config = dict(
    n_head=10,
    head_dim=32,
    norm='rmsnorm',
    rope_base=10000.0,
    qk_norm=False,
    attn_scale=0.177,
    tie_embeddings=False,
    init_std_o=0.0,
    init_std_up=0.0327,
    beta1=0.95,
    lr_head=0.0092,
    final_lr_fraction=0.1,
    doc_mask=False,
)
Each number is 128 + 24 x the weight over its row's rms, rounded and kept within 0 to 255. Layers, rows and columns count from 0. Numbers have three digits each. The size before them is the row's rms in percent of the matrix's.

# layer 4 MLP down, 320x1280, rms 0.141, rows 0-172, columns 160-239
101:128130070121155131131130140100151143143141109102133122133120143153074138138159114156157104139115111161124129088112102143113142121138124094121149068135103119124123140108149105095102123153089119161079136130133078136150128102104121103123122119
104:117134104108122153086147125135131152096111120086097158109111163149183149121132115092094119118156152142121107101162122103078121102120144133083115127139107141110135129121152135158142110119124111117158130128105121148127134147117144150132108137
102:121134096155135112116163100148092138153115178119120143117130112103133086138108114141129137165117134148126101158109130169144133117116127129089134143113133115111106119119145127094089122133097144094197167157084135089163140103120117095139139180
094:132153116162127118138160152088139094155127165105119149131156101160123138126097085129135136127151162117132127114140106115157143107149086138119130123156092147089139096104119138123135139105161089096134141173075149154137146123114109115135160116
102:154166116153158133131135145138066149117150166081138120120132129138214079169102121155094153164152152141140139129142080150121092072163110131106125125088121183124152134126101120095137156103180083157104131155141122111144114154140145119167141136
100:125171121140131105105174121155098092121158134101162109119120123142143111119135112119131126181149089081129132110142106111112144082140119140112118102180129124094143146122155110081142181115135134143122153125143124090122098139110158128136076166
100:137109096117122147127088154109133092147087115142121114098117121085141086135131121105122107157117136149141134123111130122148121056157134130129133093200133140126126180091146136136139156129103140156104123130137146105156127096139158111107148087
097:095094141097148140103095079128130131131148144118141182115134101128109125109170145128145108115129161176118138088125150113106153143119128117110132105086119130103113098145150104100133125126130115182086164127117135161126126171143085153120105147
097:120130129126136133148141102156094090121108125175143144151117105147150089123175121106117127089151101136171126138123121126118172143087131098151119147181153092143115093110167108147135163113146150117181167146158108116134126103153094139134167143
094:168158101087094111102152138138145113069152131149161173106088134138104126133141132129129139155180130145114131085139141150132117131095132092092182138115170109143140125144137107172150128150112180101156138140127121129170111130125131130128095148
100:140166104083152101116166124085175093094105113101160150152136166133161090087147138133146139159118128118142118113138150150153130087113092093126162102113119160115090115176112158161114113104128149160148104109141118165146111098106125124134185121
099:141141103137108097110108113125165144141157080134110136145116142106167161149159140160154126119118161086096155125145080134121098115147144134096126131135114113152110169066148068136158135179117123109140161097132111135136115124101165139138144156
098:101108101125158157136149126105125129130145125188137117158119134142112111132121094122124143140101129131107119117140084131124107125107119093152124131098098148085098149092140115126137150133153112114130145076092166132113140171120053136141099116
100:146092148143113121134154109140159131109117137142131141127129163142141131121126123097145102158089140159122112105154166138148150148116104115134176117125165150165106116159105102108128157104099110168129064117127101097126110095149098161116109128
098:144148113176137171154122118114126161114117106124130143107079115157125146148100121171117125105044135152161104100122098134133159113129123154117145179134155104133157139150157180111137134145147133113126115110134139135130157098108155125137127112
098:122132182147119182128162080134140094157102144109134112138136119167142096098124120163178129137121117137117116132093144143125138155173135133116152089170169160075131131168138107133140159145152144122124169132122131117173135143153179153115132140
098:113093108139151115121127164135134175140105126117126113140161140140109126129184081169139116089119163134135138140155152131131107144112180113083147100129131107096152105153162121146098133137118114158113155109152088139144165102136167144123137133
097:109158135116126129119141128110149162097109176119123175132079163122115207132143113139091157077105137122172129111155124143120156087125085125127151153126159110149127141129121101115112130123127154169100112143144099116139122150117134130124148101
099:162168131120146109081113172137122136110163133108123100168150168111169116132133144114136088103126126156134142142113079131153122092140143124168149140116143147131136186144127142103120086144122147116142164139110116114151124097174100104121155156
102:120166116121121095129099115150169137084101162150185148120148117130110115166106121132136129116115119138153103128150120115109173135114081145148149162149130118105122160073127110085131149165089125099102110093145132100101088100086125117109146139
100:115108113107133111113166157155110130169108115133139133154122183173089114099155154114106135106136108152161130104135160133141135182163143079129144141110144094125139155133125144098131112130103120134149112137135136142148102136168158107168127103
099:098083088129093141096124175124106114122146137158146136115183126153111127129105099125132148141121094133140148112105124117085126163142123141162127134176113095184142138159118110123146151128128130106103082152122125140108155074143156162110156093
100:143121092091145138113121115173126089146143151114114104145103139104141086148142121125107168089144134122101119082132104146136153154168154118165174134119144092129118093223144116152126087099140120130148106134115130117133123084131156166111138115
100:128135086130121187114112145137106107113132122110120102111174156110107145129093106099125149127104135141107141153171103141136117150141112118099130149074121133140132193134130110125180152109102097128136179126145110137161128169143101151128106162
102:145094183090153153138136162114126092146129111131124143140149153115119138091086149131159096142131086124130136116100148112159150172160124131149130112159144116121090140153147159150116170126134128118145141104168142112144139130144110151127140124
098:119119123134149140098145137136146172163129136127138111126109129121119170094180131114150143130138140163130135117160135141068109109106173141125166120104089123119131116140126142131147183152126123169106149121121172158140120128148148111145071107
098:108115154162144133116111056162111124153143141138122109123133062158133119145156156092155167135123177088135144101141132118110116088119112136134149118119127161173107108100159108148127088096140141131165110158099130082158113130137080126142073152
101:168119163138118159119118110159089117130141134085111111184092145097129102108126103141172158140181154120146132086115141144135156152133131113123125077090143120109100139100105124167129121078159162142127136125162133141171117118135155133111175111
101:099143138115093156142154154123111139142096124149097139127150130147145118106129115122095103147146126093112108125127139133067156167131133169134129126131149106164123099155098119131091149161121124174145098118079107100131172142141177145137135138
100:109097123151146123154096141132093079136164114110157138173111121116135144144154118108137134146121145120117146144159142154101152126114139128098115154089128126123069133131127165141127109103161147137128102161146158101126158148134096074117104094
101:123160116165129179132160096151085141108132116174098128184131088156100122123134149140171132108125107106139138129141139120107115117094131114115116104138140149177110169136151160126136123137116136096145103133142122088095131118084048095110144154
098:134125108156139144142114150109115136118132165099154148099148141087143147129158132119109144100123141150118151135135192169138108108141128124178126124136136131103125136148085123127124137128066128162143094129094123133133126123126104131165089135
102:111116165116093106114161156123108148132115122072136111189159123151154101100130126109171149147109110137147118108196109114115138117129122122142124140142116115126130101157090115105140131100097110101152051138131124121184125088161140105081158130
099:118094074074127093135123115065127098116120141115138132123116127089140191149136134117128174123130120107125118112136141113080152123123134161101122144139125138152131106178128136144163126118101145136119082104139097128098139087095126108100115168
098:137137114132085114111113153112087103109112119116162113110128151121173084138140100114187115149100093100119160157100145092144152117108132141128148146137084144125134122101115149114140132145129138102108114135152125110122146083116144137123114119
099:119117155123143139138139118123129132116144152134109133123111131126131073153113099106129155101129162129106142102139127133138114148133107136113140134083099130089143153123113121140148133104105120173109140119113095110130138136151119118139118153
101:126155099129134176099076105143070158144128189184112144178145111135133150161111113146140127125075119093143171146140098108123149095108148166116144139145153119137137124119114111108093161172057144108123144116127119146117122178147123125130109111
097:110167154107126135116139131099173106138125107144132117149148144140119123109114132142092123101101135149125129146120082131170140133146127082128130159158122133123136142115150128129124141145139119104128074141115137111138117123173158112132088110
102:102130129170133123108141130132110125121097163088113095169159131124124112093132126132156150128095166128111125119118128112082110135110114167101166132118126105076153146046145168119137139114128164087129113125133146144137155140156105135125135135
098:110195125100098111162119134113106143124153109114125134096112163088134161145101102130121077128095132116122098118106145122120129129174124140078096149135106067122135155168107114118128135105155107101132117150125143137122102158162091143133131111
102:142117125130126139122105147103103143134130129117144170162127162097111132143136161126109093122143145114124083115137122141116095106148102109089121161145153129159091120134168134132158123099109147137137121171159120094127163068117153173166127116
102:115168153118143116155137139106127171117130125125140145159108151138138139170108118140118092072133147148112130134137153163104150135111109069163144094136155150149145168146137087135151159135107154079120146110138097117119114121122137114122113109
096:143082132091142122118120130101143152159133133110184156124108124146087134111088111105078145116132128167144090158116119117156113133163134118122121153139151141091095144098106190121103127120139170099164101145126148135130163170172143064110078111
097:145143175090119110145125133107135126134123143139130127154120111152128134145089144139136122144134126130126128132122114116126101163073104112137147130132103143152188142158163147187147126127112107156106135148120149124067165097086135122149172154
101:151118101097141114098133102150139120115104120111126172174161116126066152128188128104139189165101098086107136155118106138123147123102109188103135086144123121163121144114113139143106124107112158125111131103141124101108136115151146133129156133
097:123121100118146097147171124164121124142101146112101141155135138099132101150121127090128068153123118137109142117133142083135092132110109132146126126106118133146124155085155097138136161140124100130151103125114131122172098147172087154136142166
098:089087151134125153139111127121155087122119147156168128175147114129173080150119114110145069152131131170124127124135141083090128181106124100139139133142094129116177122159111126127166165147107097141128131116141162117139122079132152079142127099
101:120108114134129120135130145102125154112124141119169156162101141152137128098159133164134114099121131161152162151156144143119133137102112150106160104147127172101147097138137121107132087121137161121134091098093147153103089166134162110144122164
103:120081148141116143117106130140137109115102146131153125145097147125106104123133130123124141146102110117121113115128135121146095152170104143086150116111103097082104104169114132144126178142122141123100157143121160127114134154152129125081122134
103:140158139083111114103182123160136150148112128136135123117095147103158082108139153129141079121147128100128125126133107122140124136106114098160116135138122162154132120121127126132137125150129164100148132137129124191173128149109140110175086180
096:160168109111156107143122102104078126126143100131116132169121130136117120156126143149098101143088116084096137172121161125096118165137124082103129171154119145112114085147148115175147139143153109156117100143166102121146138111156094168109124170
103:096125132127169135144141128168154094159114168107099099139111119126090129140128106143119148134115177170139163129116103127164140130121079160173125149127142133111127161156084095140132091113106126107119108147121119162133124128109167167160124136
097:096111104096116145127096121151128095118132131091158083103147160106154155121120119117116138141139143146133147125116114146123119150145120068117136110115140117153187098149150115139141102120113118150114101140144144131081097116147132133079131134
096:143057093135147109102146110114118148146129108144094153136114155107094161117140129100093083130091124079140120097126134129136063091112129139142118145158094126113115140099127145128140130141104168136098123142133113149144105093140111091123141125
097:137110079116101132130118127147151118090126135120142143127134115129061142131135162094166127151161108139131094140085099080094127097119119057120104175137141120107146087096143183124105170082111153099084096148139166122110127166149141072171120097
100:094079117134112161126104146113138140090136130095125112127118127095123143159089151129123130054127116065118128166117154090127135103151137144142122094106116112080126124131113147112135122146151124100112139150146154120118123092104123118125100162
102:097107142113095080124088160168144120117129146116096147160113136107179133112128107122116084147166165109110106103067109132113161146125121096174107157150136133112182131129152120134136115162166131133171137136141148116121138143132123100144145109
100:121141111105112116165092164130164138145162192119115141122140088114102176172140115165110112161102101130144142129136111115138113136158088161122123135112142093153159122139108092116133159170094119139125116109151114143133123121127114143131141129
101:128122088165135139097170123155129153114112096143133131110116127119124165146134145088123114100115125110100115130122149123095180136120094121092158164146145140185109127138153101143140150143106141155166116138161118123114108097147145147084118152
095:142163148151138106115169114132155141144119121150116108143149134141134111147133181178120088112123117151143147119177132132123164143111125162072120123096160114168144113152134084116147124162086151131115112064129130116144117156138112154139145121
098:140157121139130131121134118091125115135111129137095134141138140101096145117135127117131150128108123097115139111133120162110128118112142128157107168149119098114124093161113115167151099091124122090147124153096153143138134120155152194132116156
098:170086172101113140128146114124105164122147140117122130113088120149145073126163093146108116146098120117131110112114112088136127112136129113104155124129102101129114164113132144101134122146175126113161153140122110138150166125107114103155109126
099:133161118126128131106124179119135144130127138098166112146108134128081119155122126119121152134128110156109145156101131114111091125124151150163084161099117104135118082111131150109136125149161116108149146142121142168129127103146152120111142176
097:091192113140140123124117104183159091109140137082129169124113136141149157155127094136157166127104100151098139112151172127114124118148114092135122114110122128165127146068128129109126146166117154079091141144098114115098101127093119183100132122
102:109117136128143145169099097165140176119137146102139097155066119144158140141112159127120175131141132100109114107129146132111112175125153112113082111124127124137118136148130162111152124144112179116119130116096145160162121126046142104135095117
101:138132138123154107145108124149115125178135124142127182100130132147117136167085141160141105134142096097137104142120105109184119098141135160146110101144159095129132124144154101127076129172115157133128137151083115100105131135150133128106140147
099:122115110126151169136101142090141075164132127127145119115160160128097174100158125119155123146159105113096110154118144118165090114121140058150166103145110100081087094137132162130111136125111135130141128132132114134145166153170092091095095116
096:140124114115109158123160134082176116147080123105138151158120133101100138133127142110146106161092128153116118114127115138120111107142171087146160136082119142145148107167113159141132118137129092168129104156096157130094153130102167142127083101
104:104103169119122147119160123123105129135120152114126115128138085173117118151085112138085154129148146105103139128154108149126115116127176111156122125146162131114163126121132126093115127101114132132154141121124149136127154140101156104095080095
098:149085129153126113099166142136108104142122126104113110121128125136101224115101136113082119161129124108150102137132151130128131152093118151093102109147123165109108137155129105187140113152140130156126125167134108110086114118134121150128131108
106:147178162127144154128168126064140112135131078114148152135119100106109176134103112176130161106152152095117124158098153137110126104175095125153151112117108110125113134107106123147137115126129119121108142152141143154120136166155114135138073096
098:147126097156123138099107178142092145147133153127083188149142133135117093089138159115141146158114147170116103154089148081092162129161127112165141103127124117150188114131162159128117130192118113148119152100101136135167123114116130104119115114
097:103137151114128129118126134138184116106138111125107123093137132154084106124098156149147132134149141142142115115135115109118120097153131118111138165139144136119139109136098100138127139126108072142104153105137133126153153145123148119154130139
098:142181163128142103126121141121120113118140175094154129102153135131135114156145155151158122096098098115099154134135140114135152107107085126150135151131143137093154090087138099141107133069128088131155106163064140129160118163150099144175136127
107:119098142098075091136122119098118133120142115090190121120130165138142104114125120161099134092120128112140119091116085112122086144122162092146127151096109144132162109128146129083137127178101102101101113110191158125120112096119130117136124146
098:168147151132118099118145125093140076130104141104140163128170093122136156134133143163164135106112147153167121138138135138104100183108123089154179139147135170111148103140115179119178111129093111136126091083140097131140141113171143154100158124
098:162143111155181128133170100123121149121138161133124162141100120164115131139133103141101153123118144139126129144118150117100117154179110116099162141131078110119131107124105092132123146118174148085149146142153127114112112154092131115122159129
094:139133127131089148154072180155124104117142155115148132161123137148131143096136118123148142153109142121139147130146132114118129127132137135153113158136152123140132074128146144147095150162105134118103119105103112120131097067141117163103142105
097:166103118118129132104161164127177119142147121114162112125147106139176099142131152120121129129156171147130137123108122135068104124180180102092141110136130119129090088102143128119105117106102130141130156133143115141141136146147132147129119153
100:111089152112097128143098159162129104115122134132131134124131112138120096170128144080143137114081138082151138151140134118137138106154149090081087123116134159134097073090131125111123127134137159137150129144090100077161134143130114182081073111
101:126123128135143124114143127113147123150140124107130120145180140131115090086143127158134169162139171135124125148133173130169129135167115095111125118157155107125146189088114111143095134114124138124109112116147082105114141132129161132135194147
096:156175132142082136120123152144162153128106113124173135088086117158123097133109115116171129121119148112085114119122128142123176100161130113103153098086110125153143126064157111114120150073160134124133113114051146098139128158175136143108148131
098:099110127134104150156122136119117099136114111102172148102096128159137135119083149108137160114135112142123098125156089163136124081163109120121106112165180093103104106109119129113131137114152122099142138100119097121142111094121136174090116150
098:120099165147134169107124105140128121143166125125149127138144113138177108120102083090131134130101110137135121118114147084148159147094108095175133140164101116133104109130168133069101151104095118161129152118149096127140099102124153176170114127
093:115124113133118137144069136150151147139146134065120134145110161134105143110160113093111136151124113173096119119094120156149109105123136124159101153094098143142148120119152111121132119124132127122149155125139103152122147091136106124124112096
099:184164106109162131123117117130096104138150106102131114146105117136174130097174193120139141080165125116121105136137091173131168140147147098183159152151133128116095148088136136104140087133083143120095186111156150127118116138133166164127160114
098:099071196128134121176101148136115143136127138146126121142115073143147097132090106140155115076103090167136139131110129145112105157115145159143162136151105105120135117113137159152110167084137097102122119090166150144068149187107107137130148102
105:110112120084150125100156159144116126133102123137103092158148117124121162131124090089112213126123138105122122128117128147160156078130125127180098125154124147116146118138118091152142098149132138174175151152086123123098122102123131102154121076
101:138149128095107172130157173078179103124171119098129128097154126154100112101125141107146092129127119114114115082147134095105125115108155123098153193136116120081130144106098132118107149061131151102140145129103133133136132114132127113139153117
098:119126113119149147127143172173077118137142112163152101130133119148166112148143128152150111131105133137148138123116180142176081151176106131152164106125105113139119122152121141110128165150147118175150145153117099122129118170137143114164121158
099:147130186119144143141136098110117129160113105145108106110113179110076111149108076160123123139161162123116197139172135136138109125112127119114100123136131124152169129118161096142127143142115114173117136150139118117144103102086184107123133183
102:078140181077144128118145126131128110128144139115110151126090133153155163120120131130105125151142188123136113085102123111091128172124164123126155110124143113103107143114084125085132112095121149106167137177100107128177103112128124114122078128
103:141071143130095125165119110120136122113162110139112153110130098086160136146114150132101174163177129131128148137102152130153120173103120137157119135108150113150141124172160122097153153179127145101108102146150163129162117110138106116113135106
095:128100134089116097089104078125138157105114101152120127123149096111107127141165105115088147141121127100137117139086126114109094140137165123146105131115115127106121093131141098113164148124144114126154167149103109128096167159109113083098122152
097:091060189116132149124135131116106130129122099156115148131130142138170170098107102135151200091149101124102118145130095119116151158159120146098131139094152171119135117163127122092163142117141093127147112142132135085103074135133102152134082121
104:136099136127087136124109113120117082164158131121125123103151107152142166107180127108132100143104125119103135154125093133129083132109166162137139133162119097125115091145199116137126139126113089116106140152073117127103124147158075129117091138
096:115103147124155125120123082114125137136136130134158107167115109093113116158136081101102105119174132138118126116140146069067110109135134140055135152118127124126124138140080118112150135140084129102128103069138139087118150116144150146098052144
100:132123074149141097139185179126096118143130137137106157156151155136137136121121125110109155126158103116119133112084187119120106149102124154114137094094164159095113121076125118118131139146142176122133138129139147121130150153167111091143195112
100:114127138129123162140131210105160107137117073123131138129124153113072188147144152164166150137113146145155118156112111135114110165141161079133078119143158149148166113146100155148111159192117134125140125133126114141072128110148127128130135137
099:107143102102105115128130096128151133119131148132110145134156144136127151125110109158144125166125144135131111136158142118171136123095133120101141151166122155141093139139150097201179109130120154146107136149131167125144140130090124117127141085
100:134086146131119121193165167100113134160099131124104155154113156155147133134146124165127084135092105137130100159124133121198092102164096121124114154138144113149120146076120135146099146082100106129146117143150130178136139132129151143138122137
095:095122146162145157133156132110128106145089120132128170129120119127131150124123154180130131134142113130114106122104083160149137119150112132148123146140111114129142147087129118151101154119127117099150135174103156105110174135202124119144106099
099:140103128120133129133120103115147117133150083151167136143166076072082119139131100125130134094136132129137130135157155096135100168132128089134100100132113162138155119113119133107153122104113112123114090091154114133094121146175133124150135089
098:142093137135155099096128143147123132111126129123148137118116119096103109116130155121129144118100134153129135156148110114128167127123127093124115137093145106153152102155145166143120145098098124108142132139146118060144117182147148118144126144
102:105102136127125147160091103120156163140135150107128095124083167153100186129145131123138140149092146116165129121123114111126130125150120121139150133124104167121128113116106106099167072151080100099105146119117129075139122110133123147150124115
098:114122101126160134135083073128140125109114130102169111097107163155123087134087180115129133170120124066105146089112106124142105083101128153104067113131157136113139108129139151096100126106126132125153141108138121145112118123161147112123175144
097:113150105168124137106182149165128093127173117102129121168139105123082146133111140114112126132147166167119124111137133137135091118119114096106139099138102146130158132094110137153138117108116148129147106118118134152146112165114122117162099128
102:156124144149154120128129077123114156146127148095132141156144074155150122122126131114137119124100151172156115117126094123131164153116142172135089055116138154090107127122110130146122110161140139108119143153114109149122124105130119165119102142
102:110153156111070114115097160093124136114127146111154081133112130096077169120100117108116119146164133101121107119119113124154131159136137136077111128127128101143122097112103135115119158109120143102131181100128145125126178127162124165174138096
100:120156125151095115154102154127135118124137141124106127141163179136137120150128156099143072139129129157105118132136169123149141132177116124137109117118150208080151128142148149149093113127167126148105170118118133144137126103116121151112124128
098:123087074149100121114080112165127101141133121110168090119138113099111158129105143126118115143116139109116151141157083107124130160133115102141152115139122152136133110124145124188120133144130093132087105132096127120147117122129118132159113122
098:105121079093117070091139099133117148149104132154120112119150104142104095117091142124153129103091126123115126124102101129163116162119116133125147133143142139176132140150115142110124130128173147093118111104134140131137117148173156141121159156
102:164133147098117176105139102080145095113104134125174123132126165158151106081133116094138074109130134128140140101094081123179112144171137112120106123124104105148100098102140127133125161143115137110139142100160139153077077105106172128148143134
095:117123108093113164135147144162155125157149182154176128140118153137132162094127143131137121125138126114114158139149125170130146142157161142094155128137140133148127130119126130126155113102155151081122111141144102115109123084074092081136119127
096:122111132146138121130175137137146114147113122160139136149071170143082172127159159104134140151119117167124128111131133118086158146091124094125139115109081100099104140067076139164133139149107123188133124121148160134137144146118089134126098138
101:111132168114111094112133108099110070097126123126167097114091105099138138129160141158105116115163145120101098096111145103109133148104133130113112134129138119112110106118180128100119125116087101076098107130119141137141136119071132095103126103
101:128112144134133124167155124112106139136141097163095109124193126165109129152096149123119131078140114143145123130160137129157096129146155156087119138159139111119177170106080115098155138138126117102155111138125096170126166107150152120125109137
101:111199124084146097129167129108139127140131133138105134154094096133147103132083124128166205118098111141139122139113146104186087103178131184129109147116123129140138172125132136113150125125092166161175161158166096142104131146127135117120125139
102:154127102136105136104151128114125145110146112111124100139106094110155189129089133129141165128211179102131129112165142146161130102101141114103140115095093104076121071126131158085137113110076113121135105133106142137141116148146119125095166115
098:120171090135139107128070158170119140115174130148163131111134124139102109141106119073116089147123122183092165093134116109149131095149129084104088121149130132105116135145113114159104157134123125142088130175137073136135133115103144107161141174
098:129163113154178105082123135124127124127155126123144150159117158124093092118143125148147161177120161153122152130114127116140078129075102141091141148096150115116096163116099149134115142159154113123141106125110134109141102137129112138103109134
097:124129175154108120101090124167144133144132117139168088106098103110150083153133145113093129152141115146144103109144146099149115138132113097139152092093136139134130123141123109086144137120146134124127131150090109117115112118160131176125082128
100:121133124135155127132138167138107076135114136165114051181090156115161110112141175091128097149129159150154146152107111115102107131132102140165168128126133137138132091162147119147132110098130131134098084130102134114166113108157135144114080143
098:116100149141141144134124103142144127111093140129180098130121148094149136151117141108126130150126108133091116104082144118155068143153134148131106126118180119153083120100120151136097118124137141113139122138157132124131157110104149168127155125
099:092140122116090136114116091152138155111146134132119142094119112128112125149149122143112142123076145123156108165160134143104178131102152135119113154134084156112148165156135086126079129096172113164183142120107134087105107098088152162126114091
099:098119160154122114120085178128152095122087113153136139137135091153133095130114108154162177110114112135118115120150136118111117151127139130145119160144123137107104158160121137179149128116115142154113167120125132117095118158095085090122091144
153:155088127121101120119090125118166151068068114091172105128122109118156130149120113108124116081120137102109082095161130098122117155148165122146116103139167137099134102151114169125121139151076128122120129143141090135102132070171111124138125125
101:110146146111147097179146105102128099140122131145106116130114113164137169118140127105130117069127135106100125128125169129141101080129133105084153126133137123113148104114140089146140124150068126152113120141117146121122138132098113129127137104
098:116117108118148131098101125156121168116135100132135138139084111095153144097116138088111152088155085108161145138162138109157118146102120132124147124124144123141135135162150087162131100108152186047135120132162137119061167151121157148129085141
096:130136150138157135142155145122157126114123120117118124117143047117118147125117107084116137096090112124122147123111144154100144133107139134178145142171136130106131147122139158118129124119144152141129132133109107094090169119143128152104103151
095:145119081146145140159150120098096136110134153085129113114083119135122100109126140110120158113108168145097125108115144111085090100136137147114124129088095140127140085143123099118131139116120152119132138158140124168123160129096141159120082099
104:126097127095121126180136140148115164133110103129158129126179157095115132122125135116094105108117172106154125133145128133133154165114125145139136109151126200155144107139121132133115142150087109105115131135119148133103158053122127129107152142
100:157140133112162106102124148174081134149144117142087102129105132134175142127132098134150110158146107121147130099118132166176138097145144105127154150135148150135124166130122080139106085115145111135129138113161151129145120140102134121126129175
095:132165149121136140111132099175123131087135135098134117122110119111140141096154116178131089154115132153121138169132155110148125120112130116139126106107146095113114125131148176122184109128122157138131121116117154113150161123115133059164141107
099:134147139164120108134133098146137139114112140080158154151108143116134127086120131110129130079141185141111144143151074178185137137119145087105114165146157130116110093109159123088136094140080180100166082076074127130108154144125117152080108135
097:086163113133105117149146125086129163158105112124119156143111142095112057108144166131149157164128102104099135119170103153123122110134151135108099149132121134109160140144090176142162173141112074101124113117108136123127101116117139154138145095
110:139086089131166108148145123099115120150101138132129100120094096145096138103109163144133131110149124129113107149132145169068142150139094118170142174114156104145127150129098085129151124120127075105153137155151112159140129183100121107148141167
102:138098141126129139129113074119200151128104136126102123156169105135119144121146177155134110127129134115154136130155128125088111122140052140143150118156114137151187119148128162136149119138082149138123148082147081145094121129065171166166130134
099:097122076096136155126138137121129132115128121121109098123148105137129101117105172091094119143109127126150119106085152167113149138093144117120136122122099131148133158126099101116131171113104114163094105146111143109147117123138122141147161097
100:118135117138129071128101147181131105140141092136172121156127096133137120088158158154099158095126117148077145150114151123137162100118119103106126160094154112141094120108100132132087142121166107115155143165169156129143126124180166174126129133
099:158132104083145133174143118140135158097157133094118174123140105071068172124103077142147127147154123096130117153147155162122186130118099107114126118121085122129117115120176133126108104137114121136137139145145125119135162129145120109115132149
097:085143107104132132138131159091149136143092158139117160137101146116076134122140179093137102119112060117093128125127163132077153159103139107135170122137101156140113136125082173158076138136126143101154122116137135137104104099106140077155135111
102:114131115117139136116141132096112115138101093147159126142060095155070151143119122138134158173122097117137139158114123136077145140108133135105106158121146159112160142143077138115140128113096090144190145161115133185092113168132134115139148071
103:150141124099117171119152119078156130133158124138128113129095151153134148134179145153119132165117123127113132112119170142123087158130143138120137083106163117149108146119104132106149161154121152104147143109132135141108084143160091107115120130
102:089103131110113172131133105107129112130152136157116147123145169125081126122118118168098128100155113093149149151125112107164120128168135068085165135111116153094094117152165109130117127098175123127144126127133146121085104142171116128139105103
102:122171125134160150153131126086116100148120118122101083147124123136092137142131149156119075137136134116104156118126147076150123158127113123141130118139111160166119115113141149144180132141087131131131164137161101141111132128169089170139143143
100:116103146146137134135142142150136138147123160130120132136163151142182136125136125065125126139120104115121129150105142113163112162139165172198135072150112115101127108156134095169128132110156168138131122096153128134105133091140136147117117125
099:115118137138072112141107166161135136153124082123127136138075119129104160102062115158209116134174162124146170154145162165163123218130116159117141101142118171138123112109141111125116107088135137124123139121085113107160145169114103124114121130
100:095108149151141093102138168105110130113094143126095108097104146129146086101115075122132127167104122136149138095116134144115150185141123097134122143133118119159117131118141141143149153117116147110125157136096129136107100155173067093141119121
097:119139106108143144155163173148152145144149067086151123094131123113062135136158149145127169133112104122128131167137077112109121124138126098122171151148146125106100130136130120146154121094164128134177182102132118149180064119145139135113099132
097:149121128128129134133090146101151143119144150137135121146160107139102175125155126093121141108148104139140132139162093109125123113084104150131107164155098111147118180127105143146127099128116124132146159113145146146116109102123070138153102175
101:091120131148150170156156112145195159095134067127132134162119132136114085157117145136100065095123156104125125157127136117121153142120126126081117139147124146118127107154164153148080112109108138116132154154087126107140168137125160086154169110
094:130115149134120100091151099141133101131090127139143154126129102111155164191108107170140100084134166112138116136112150103149096133131127114123109123128097134168140145094164138122145136093114144140159143096097121098137113099111163142133132123
097:128144102097112149108154093137128122120117094136127120139109106136165146068107130151108120144109130148117125183141143095081140114145146172149116129107160125145152099159114161146094118154114137100158098173116161098140157137127129098096114117
100:150103109140105128131117125124098107145118127116139139130111165090110134114084125121145158174126146091165095156150168153153123141119118085127152174103130077079109113112168120142124102151141141100108117126137137118129144113135161129100141138
096:094121075123153108111142117116109095114102140111123159148149141129143091063165152102072110100134092153117123141152104122093130147126141122157140103160150117084121119131158111127173075145166160094122102150117123101109146148150160108130170123
099:130133140099168118147157108102146087128105149147137090117153087141138133124123153118146140128110109153139108111160102105196111117113146120106110123152133141162142131189153167114111126112128146170167117128138151106089194131124117073163099130
096:091117081120165121118118115148155110124144135128123151099158197136127156171150140132127121098121129107112120144127109150155112106150109148136152129129100136121121125078091116123177126111143102147104118179077128133148083127133162127103106145
098:138140117144110155097114116141102106109118116147143158147104164118121150112149125149135160153180100098101114133116126134158115132133108105146096154134121122121160101134108122108098136118126134115095107091136150101121175115131125126123167135
094:134123108108107098130138171155107143134092088192094102181126147141112153108109115141116140132128159119074143138121109169106124162144109161093153120130143147183093170113133111143164126084117110130101164166124112136151062077157152150124110135
096:106113144122130133134090115147168113133118168188076161137124125130119121136133126129122191139134147151152143123153143130070104143110111146138118100118136149158168090157071133117125125161152126138106128074150128143120113136147082120135153146
101:133126148117168140076104123167160153129114131173147155146103110138122178123146149103131153130102140121095161161154152116133138157123101154097121103158138149162137125096158145125110167158130131130143174177098128151080138136148145151129113129
098:164180120119160159132124098105146132171119125073124116144113101129118141135106114169121080118116125170167138129134128140130146107128119160092103127112129096138134133133114134183157108147115124166116134171123090089131108159093126165152111130
097:143088113147108109158136113109142103113140123140126112084140130129135147148149136080164144103099168170136149150125095097096137165130127131063135139109097079125121133112152150159128170151131172148149147137127116175111167119111123155131107120
102:102150158119120077178120164120135103138133097141091093128137132116078160114117167108122083126138084189162135139114127149114107105120132097145087129122141140089159149091185145153103128154083127133150087137165135157122177178124117096118106099
095:137107112096133132095132117132127116151138091119114159128118126101137109114186114120098118156128138142113126138177130147128110085135093131096139143108164140114151135106168143103143132171139149147117127130107127107147144076093098132114113150
099:113092103169125094147166098113158134148169131109152094100127158141160107118145157145096145087164121173090104146098122110122141114133092122120137126114177127164130113141102115106128107133173071118101115129133147137124118198135122076111117139
094:174126102116113118142106161097113133128159144077128121133124126141106104121106142103175187142171168128108123148095128130149065129109132130099141147096104171144128124124149116091123112139062116161098096099111146123127111153148112118133111095
101:158144134123157133165165135145122096190105146095113158145154120154114118100130112134132116135118085094111164148133107128137109118136121102097130124138146096115095113089116112158110151144153145115152126136139091113128137059095105109124167107
100:122166118119089145156143128137130085136124123164063141115056122152122123126117090141153145114131152099137158116155166156138131145151170111102143124109135076118152167154148121094143112159131125155135149134127112118179132162172161103137181152
103:166092107121113184097120147136130109145139110117111112126132120156105094097110120115121141152117129103142121119127124081060104160130184149128145129116144133129130113129158129165123143124105102107086114138133109110126111138172067137157128144
099:099150125072111125145132146088162105133102119117129112104150122137125145135094155153136112145151154115120108128142118124119109126127123150161120126129146115109155138114122137122152113184078118131126171182127112147148138109114123118151141140
103:167105082132097135110117119110136123125107077135110129143148132156141142148161150118158106138137095133090136128108135089121130106099145100114100162122147107129154130106111113143138131146126115152092121131088106144128112061122127150108125127